{"num_hidden_layers": 10, "num_attention_heads": 8, "head_dim": 32, "intermediate_size": 1024, "norm": "rmsnorm", "parallel_block": false, "init_std_o": 0.00318, "init_std_up": 0.0142, "learning_rate": 0.0122, "weight_decay": 0.013, "max_grad_norm": 1.0, "decay_shape": "linear", "doc_mask": true, "max_steps": 6540, "dataset": "wikipedia_en"}
Each number is 128 + 32 x the weight over its row's rms, rounded and kept within 0 to 255. Layers, rows and columns count from 0. Numbers have three digits each. The size before them is the row's rms in percent of the matrix's.

# layer 5 attention key, 256x256, rms 0.179, rows 238-255, columns 128-159
083:133082081161183130131132144137136123113114126095112112175110136109130123107126068087095105043183
095:134150148114149142180121142146091165111160076119124125124090124113067077096096076167084157082152
090:120130117091155131192094144194082116114124085069124122206142113094128086127096127128098122133125
104:142127197126192145164149060170145114073112070082121113064102129134127064089115061159140124106095
107:062107146110112129097196121116066127141181116148112055139113127122116130118163074155155154156089
096:119122103098144135123171133079081130106156093137177127122090131120129114096094102116159118117141
095:139178194100164138183152126132148110114145077137143140130129106144118109121121165165202175111076
101:061115148137087127122130141119082081134165123174150156139112189126102141116132104171130166138166
097:064105104167112103105086097097106116107141128076145131136118138173075121169120109095159143071227
104:124110137108053127103074143102143113092122133148153172117104140133071109035125156121136159136121
098:071121108180071221135125093143171138092118087155097102127193150155115163154150192114101170121129
109:099110162110171165151122122161146123123135102129099079092135177118085119110153187082154199115084
107:153107090113108152113135134134122114124098138123119138090147157115091131147169166144070151106157
086:183148194141168148248157142087083138090077102143132122057187086133118147124118181150166130146146
099:162154135182135217093071108076092133075138137172149146142131106128142187124160109114159106139108
089:122105126152130148169152150125110131110120048178103182102128137149148159104123142159111110111097
110:102149117191136166150082154137179092182096136132089132147097135144145092107099094103119160159130
111:124087094145114185140136135122099155123122165161115114154090071078089147185142152152080150170143
# layer 5 attention query, 256x256, rms 0.165, rows 239-255, columns 128-159
096:159110107106149114196148142145139149116061140122119168129182117121131104151128112173108093089088
090:111131148174145174128153179132157137145099177147160120116156158087119110115193107149064129189139
087:129049141106148122112120096109132142089105115096164150115151136139166104077087173127132155148123
103:095142148175155095144140137097080070148092125177135135061124224134078142103146100133139084173121
100:101110125157101141136108138152155130083083142205115157122101138141146188090080124064161072111124
104:119172197134133167168102066126100179150117104083193097168206165140093131137184130133084133136103
103:136058120145137140148112032103095112148142117122032146161046092102173107164066105119125141108125
112:020096175169117191125147142135109158162209106181175150125169101114127115109198092082138201159173
098:111075131101177133138103101090130131167128080116166128151100153103113091157123091125127103158155
092:087154172129124156155139067240140131122134146175138094085090078170085096101198170149091093135138
097:113172099125099091125087137129085137074113147133137104173136168075129139089127146099137069167096
094:172204079145099113121132177137084164072061150075152076051177132138122136143117176122095126134085
100:166203168108146108161099164130120117119075178108171106049122105141174195123121132104138147111121
099:093078097108076171129136152155062081170159115099176092085112133114139126145067116139113154112096
100:113092204178130118097169079115079183153163113137111114111150140164095156157187129120133101123134
093:045191149091151088099090152148120060132185124104120109121101093138134127144097173125095132099133
091:123153113152134162178135114120144131155153202150132117116158129107105146055117127159119128154097
# layer 5 attention value, 256x256, rms 0.169, rows 224-255, columns 128-159
094:220125144135187166172112152186145133150104160134168161132105116187115149047135186089087176097094
092:168165077122148069183045128068145131137057105084138165095164138160147171137135165108117170153153
095:140133113102128101154132150122100143156170094140161108157116101114157110150150197111205170142097
094:207142167116097093144070164108059102117088142164140144110123102165135140223135087137150158148136
095:163122122108112147099156090180173097137087065145135134117147150074131153101091116147163122164136
097:137165163137155098135131158165125103138124134177116125128111145140115098165085145185166156090121
092:151128148105136120145101112069088131116120053129180154105181133150131126147133154123092151090085
093:143151105128101183089136128097125181124168121184126129163124109136166219104186181084121172160149
103:062158130133116148121128123103114102191171113146107071126115183174162192076052147117130169133160
098:153137143157121168147178094134124067156170141140186096145126156109105122116119145124112101096102
089:141155042117112153133187127180162154118134155143121097124121174177050106131116114159125120133171
086:116139128102151115103116099157174042128121203124079120176143118177124137145122166120115107121120
097:088165104146078155135125127102095154139143093094157148082107144091158109120086161108094157159170
096:154114137176146123089082118106134073134127144124167078142125128127092136124124167178149125144104
104:097128173171162064120167111135169144125129086119165106139139140130162104093179142145119181077220
092:129096137174141116125133093161129193073125159115130177105104102168142121165157168101143117063119
093:080174089133144132175162173097113163129096122106145161153151135177147116075103105149190146148133
107:086042078127067129118099147152148086109111122090106183133085142109146143151138125160129139081169
089:112103173146193054100129137161179151123118170086152149139173170123094116133122122168143122146149
099:163147167048182132140062125128113153080123073153083062087169154117127143153141144148097109120141
092:101181073091186141099132125156138131145179196164146139165169099122104168173182119077145113105112
101:125145130210144077151092102149173128105111168181173110166125151069083099133132120118097158129126
110:098103120130115140111113167119108163110088176079092159171138177124166135174173152176095111114113
090:048121139117128134155101137107103132154153142090171099138124120121052118074117138124105118156150
104:149148129153156111082108137186147070063181138147116093118124137071105142092118104204130121124102
090:121087126118102102151083141071127163122123113127066136142114140098074147142130125154125136090119
091:113159093112156167202126084168086140079177126080124138121148131158104106099155166139105131063118
097:060145134128162139196077152131097123148111130141130117118059109184106098150127141082168092094078
099:172146108158174074148146099095087124103125104102121092174160114145100117155097065150112138093097
086:160057095156134100123063074144112056131147123112128121151141118117052108097167104203074190146153
091:054132117161142152116144190117055167147099058096160134103108170123098163077131095179137109072139
094:083160182057132082124135099160148135167130155130165146118111108110139066185104096120112118125197
# layer 5 attention output (transposed), 256x256, rms 0.148, rows 224-255, columns 128-159
083:109121150128136082105196116105137074076146116120091124095121137153105116187096115134113089115214
087:089058143141133102136127129131133161128194126118124138124137122199105064140097151092089067082135
091:145114104143132157156112103116076111085110078141111132132136078145187161126143133097127136105149
088:140107149114118120154112122148116119136209083113121133150188108109120121121111122120135174090130
089:111168192128099149195107142135157149170165132112106103093107081141157134153167176228107185142135
083:120104093101090203131132100145090078125100158119191090075101106115124116124057124142066114108144
088:070172120150133139137135143178077061117139193086044151062152164138199130136067152113150132101106
086:134057069172110099204141168085128200163108165095085127121166166158088083118157079152117122139130
087:166119092140065132100118154144121131114115130099081142103145072100129097196135092169084139125119
090:092090138123092086104081145097155080102138120167066124131137092103116181169101122122101182126171
087:184110194137186133146098095108164152173163101110133192213119094083135121117109128151141132187137
080:161110186126118097162127170065157153206164130135151143167166180129126157101123095146093124187243
096:093157109110172127139067157196094121138095133104129132107169089095158122136120080088162140065137
091:109108131083121139138206127114128089136150180147126178102109140102121174119147088146116084116182
091:098095077155148142167110148144124157145089146101157121102176105089087204187126089131133113184130
087:136155124119087095128148108120147180107113117148125089109132135115129116130139106139080109161142
084:115115061147131163078089111121111047092153188129193150131119180124163167125104175066139144093119
090:123166118182159094110123156180114132162080134153199119080150163129088144125137133087119097172159
084:111104093151123144152103052128098160134141090135110183124145088196098114195125139097140116044112
082:074169179134103123122145142142132092168175139140150102083131078150201109128109174119158124100146
084:136068152140079115119162156115169147099065038115116091173100121111156089139051132133130122132124
098:158080118089110149118189168111153107157088095095125109091125145161128123117116146126144154079175
095:121120196132119118190139139129179145133141108187186098054041178109034092068095107117128135152138
092:073128111102100098109135130095111102115165094129121168129083102162124149154072134134194131146111
093:050108154105135115159168163145121101194102120173163119119085145140054109138135095099104134139160
088:142164082057167097101141161173135125138113101178187119129106195151159116095138124147047140224093
093:175158132167094102063129167108198090099114112108088101137084175134149172195086136142174085150129
089:158085111150086139088174177129100137109166082161109117100096104143156135088077160102153119195179
086:110109158100104106128117164155160169101155116159127162137142083104174125072111197102112137172073
084:134093105132114119155155117122158135111164129095086113105200152118166103142108102142151157099125
083:163115092111105092173121129122148065143139088196057154090168127153116118126112114099089182093159
088:144173147177097116126196096110162173101145134112103143164079160143090138080138152098154141164152
# layer 5 MLP up, 1024x256, rms 0.227, rows 0-46, columns 128-159
101:095098115120060095124093129134145125116113106159164117136163169079125129139141151151152195118113
104:187118132080168102065124145152137116125127120068093155147187103165092183146139120095099143098144
094:122171155099157114132104139167146105128101176149162108130114146181066039148185115132153118118102
095:166134128173110146124136131151115151061128165182092156098069086124159117145126123066090148170165
098:186141129161146137108170183157059097107105157073074107143079176140127123117120068092097116100126
098:129129104144096118067107072150122104087111134104138103132124160110134161126083137175078140142118
095:072144181134146106101114181142163088109114122092135109103145158048151114122122061103115108144134
100:110074086189078100096108115159105156137145142159153107118149151170145080173168097170082153241143
091:082106057159151128146149155087081102150160115143132093121169108162134160064111125129130057137119
100:089101102155101094133175154142099111086090178118118172079103178161084175122152103134118170113103
099:101137080141094127141124140158063076136118150140122146161107049135166062096092131102121159152096
104:118127104117119153098150094136068122117178122109118122114085096106135156084129129148118092128141
099:100097209121076125085105120104136120105077110120159119131157101073145117118129106116138144151116
105:131002113138089059115137142079094095124076082083079136105174180113155112116188143158103126133119
095:128224122132146188158101087192137107151094129182108124163182158204149169151105139119161123060086
102:080117123134123095100128116115107131138142121131137158106147075153127142156120144136188114126137
100:107159134126121160125153188115090086127087122204165155102215131087160170117179086162133141092132
096:110086136132156126158126136075104105108080159137092196111178124149152153100124143120109154134121
091:159098136166170142071164106096137074092176150154141175100189163110134136138128080139173141134178
100:104079097159118109126100128097094104169145141187164216118145148121106090159134120146158145132166
100:063175125089116142103100126101110083076119162033193063091128150177105143115156141134139093156089
099:167113107125103200068124079131115159149111135087096103090166143141148108168102130142137126110085
099:142192140118132126087142114137105118106116155132158130122083116121162156177136111108085084066130
096:099125153080170158090071127153122159118134137147108202142089079119125092097084170070089128163129
095:159110136164099189120110118121125102134124062136109166125121143091148123114144144083125131154132
094:104172083116063157058118159155104119159140081124154138142120107097100157053202155152144176086092
105:080088125065117118136063136084143097104119095139176087144139131054097140159106155122110140137105
100:107183118084137078171107121112105130065132114143139096124085132118072147093173130139152181148103
108:056108156165119090164159158111178101096138063143124187186166120111083076090183181106125132131111
110:137117140110161121075089142138133126093109106149168083076166100139187144153150136076120111160144
103:170177133145097163108083133106178097099141172119098172127097157105136123131161179161148153123123
105:126138102061117136160090098113089109092074159097158129179152165083085127126128138112169106121136
103:151150147084090121113077123122116141100131106100155165136170120122132117170132147099154205086126
097:134146133160072139120113147149116144132137153143112090117070138088149117120130141096162134153169
098:098116097104166164121137140185115194115068150189178128158182155096132108135058126107109086120116
096:072144127075135156122118126161140143128122040100220078079104127100158121159177152156108111042179
099:150097095109080181120154167126127079136168131169119147092150093081178126143162131113107108103176
110:095129187106116121127136144107147126124148167083115113184198166172186165104103123089159130087120
100:160080088173048127141150143113172122116087095162142101097155123113144156171070168125117055148124
096:090111106167109081165063094086172123141159143145125129133102159088098129200055174108126133104137
101:119097141060124126086084133152146122146121081092116148074118130188111093121105100166200099099153
101:174100163057133114122136141131147133130099140131117072133105074093072196124101129196154188082046
093:114079105090145191146153137096152174056123123114103135131122147123110065143148161123101185059094
100:149120079156153101079162095148139133096132194131104155116129134132137185147167163134130122102130
101:085111153105106119093137120228102152180119108114088083146112076119113099157127119147186133138044
106:123121122084142149095144094153111093171119190194086110181120134087162163139090156128132119136108
095:132128089104173082094122060179122068107174120108176107128130097121151079201173139057093129059095
# layer 5 MLP down (transposed), 1024x256, rms 0.118, rows 0-45, columns 128-159
100:149154232131182187128099117051130043093119084093128161106103134117160116161107136087136090095151
102:150108188135177126159193124150144147129091144131173127173136169154184128135147104113097076091133
099:085150195133108149159175123100118116159072121102117116191166153174126174039114079087116111122098
094:129143133199143118134146053115099125138062098210115123077122170173143148154096097128146113064117
103:054121154089222131091147123087111140164111158142103111097108141142125132163136083138138158114147
101:157121133129196129112044132127137084105106165133138095095162134164119137108119176235090131129141
095:173123060114156081149078112168173067137120133124124117183109126150128152132107065102170138086117
105:141153141120158113143145139117113074123094091150150222136121142107116132148145148099123119128135
096:139135148094115112126102129176097150206152104157153091180099185194116134130141158134107092107094
100:150159118104153104117076124178095050185119136106147115133095163121151129163125110125114167119107
097:163144102156155124142101101106131092105128148134118098121110095110124119108103147183138144134112
101:091134125135111124113212104087201124136098137130109124100167168120079136131104094092127197200080
095:139058139130161106189121122128093085122166138106123135098162093104093166176095128157126083140100
107:084122125113094138103067125123155102087131076090094138045108129104126147129096104140114112138149
103:134083105104132133202137101138178158099147133105108064113095139117095104137126112144132135195147
094:157121107083092122148086152113112135094151181120091063116119107135115157109144139181052122169073
101:104120128133106111123138092126127120112158084153178109112146100149133100120127088138054135149209
087:150134097159127128094090127150131088091173103119141103175103175208153100106102100107176156149090
090:139190105100110182135108159116116129075089126159111119125157116136118122085165117174099131143189
097:113053143087114123076154124124097111142111169086163141136133119154156122151117118158138135093132
095:064108139134018124093091114081106105109147083137092132173172189092045116152104171054113100128128
094:062163122131135092096139118114175156146125057169059118164138165163133116129135127146098116132144
095:105124183078131145075115134117137072185059051110071107127119163145133161102127138131121131081138
089:191157132124185116145106109085089107171157184149102106131110124101138103066154123157145145139126
101:153123103188139110143151131096113140128090139175130145126161130156165106154162121079107092060169
094:115125107141155164174093113127150105086154123183084228127143081128093121090144157128164110162118
097:149089148113149085183165112128157079136136140134137141147101141127100092113137182111094128133179
098:120124131131148112082132108174103123188131111152162143144125132120116086142084079086127101129087
111:075075102157133163090126129169108146193127156149165119123140112142162159101152106072208149124150
106:160122156109104064121134198123198202113113120111167136090154109176122116159176152159132141155164
107:117190175175105126138136170159141131088158072180100168118102102130154121134083141131081125071125
105:095140074133084109185092174162106105087127203121142165125113122130115188137194143135162022145180
103:123126106078131030129140109093132112058100146122066117134130128164074138186126180086119140144106
096:121156146083121138140081255126107177137152151138108084133071117143061095127126147054150128149101
095:170098117110143132085139115125150090180127093104133130110117134131205093130102153119124185158127
094:158147096109147069101139159110109048151102152125108146132120171112116131135134117136063122135170
102:121166112141164163106194157184137107154164138153149133139161131124135170159085121138176156113131
105:107126103115133116170119115101046133124105102194140120128175107167182111128116143139120079116127
106:113127131132091038152153143166175136129096074124110133136084079131098142147173082131124075111118
092:131101103086114146135139161085171166113142107180141126124112107091092158149118102094124119112072
099:154109140180070077110093028177128086105115174174134116142107104127107170177141054008146143166109
106:146130128145106140126127175092102158125176164129106141177127113086108100093128064156134141134125
098:102138154152084089131107150178127082147095107137092122131154118084124161148112110140110127100132
109:094136151118135130148150170164083092198104064084120139183197175131126127138086196123143088154159
101:101145173150110097120148217112112055110067130131128157106094207107139096171091132106157136150095
110:159194121091104156205067151052180126143146086117182101104145144111118078135157144138118142147145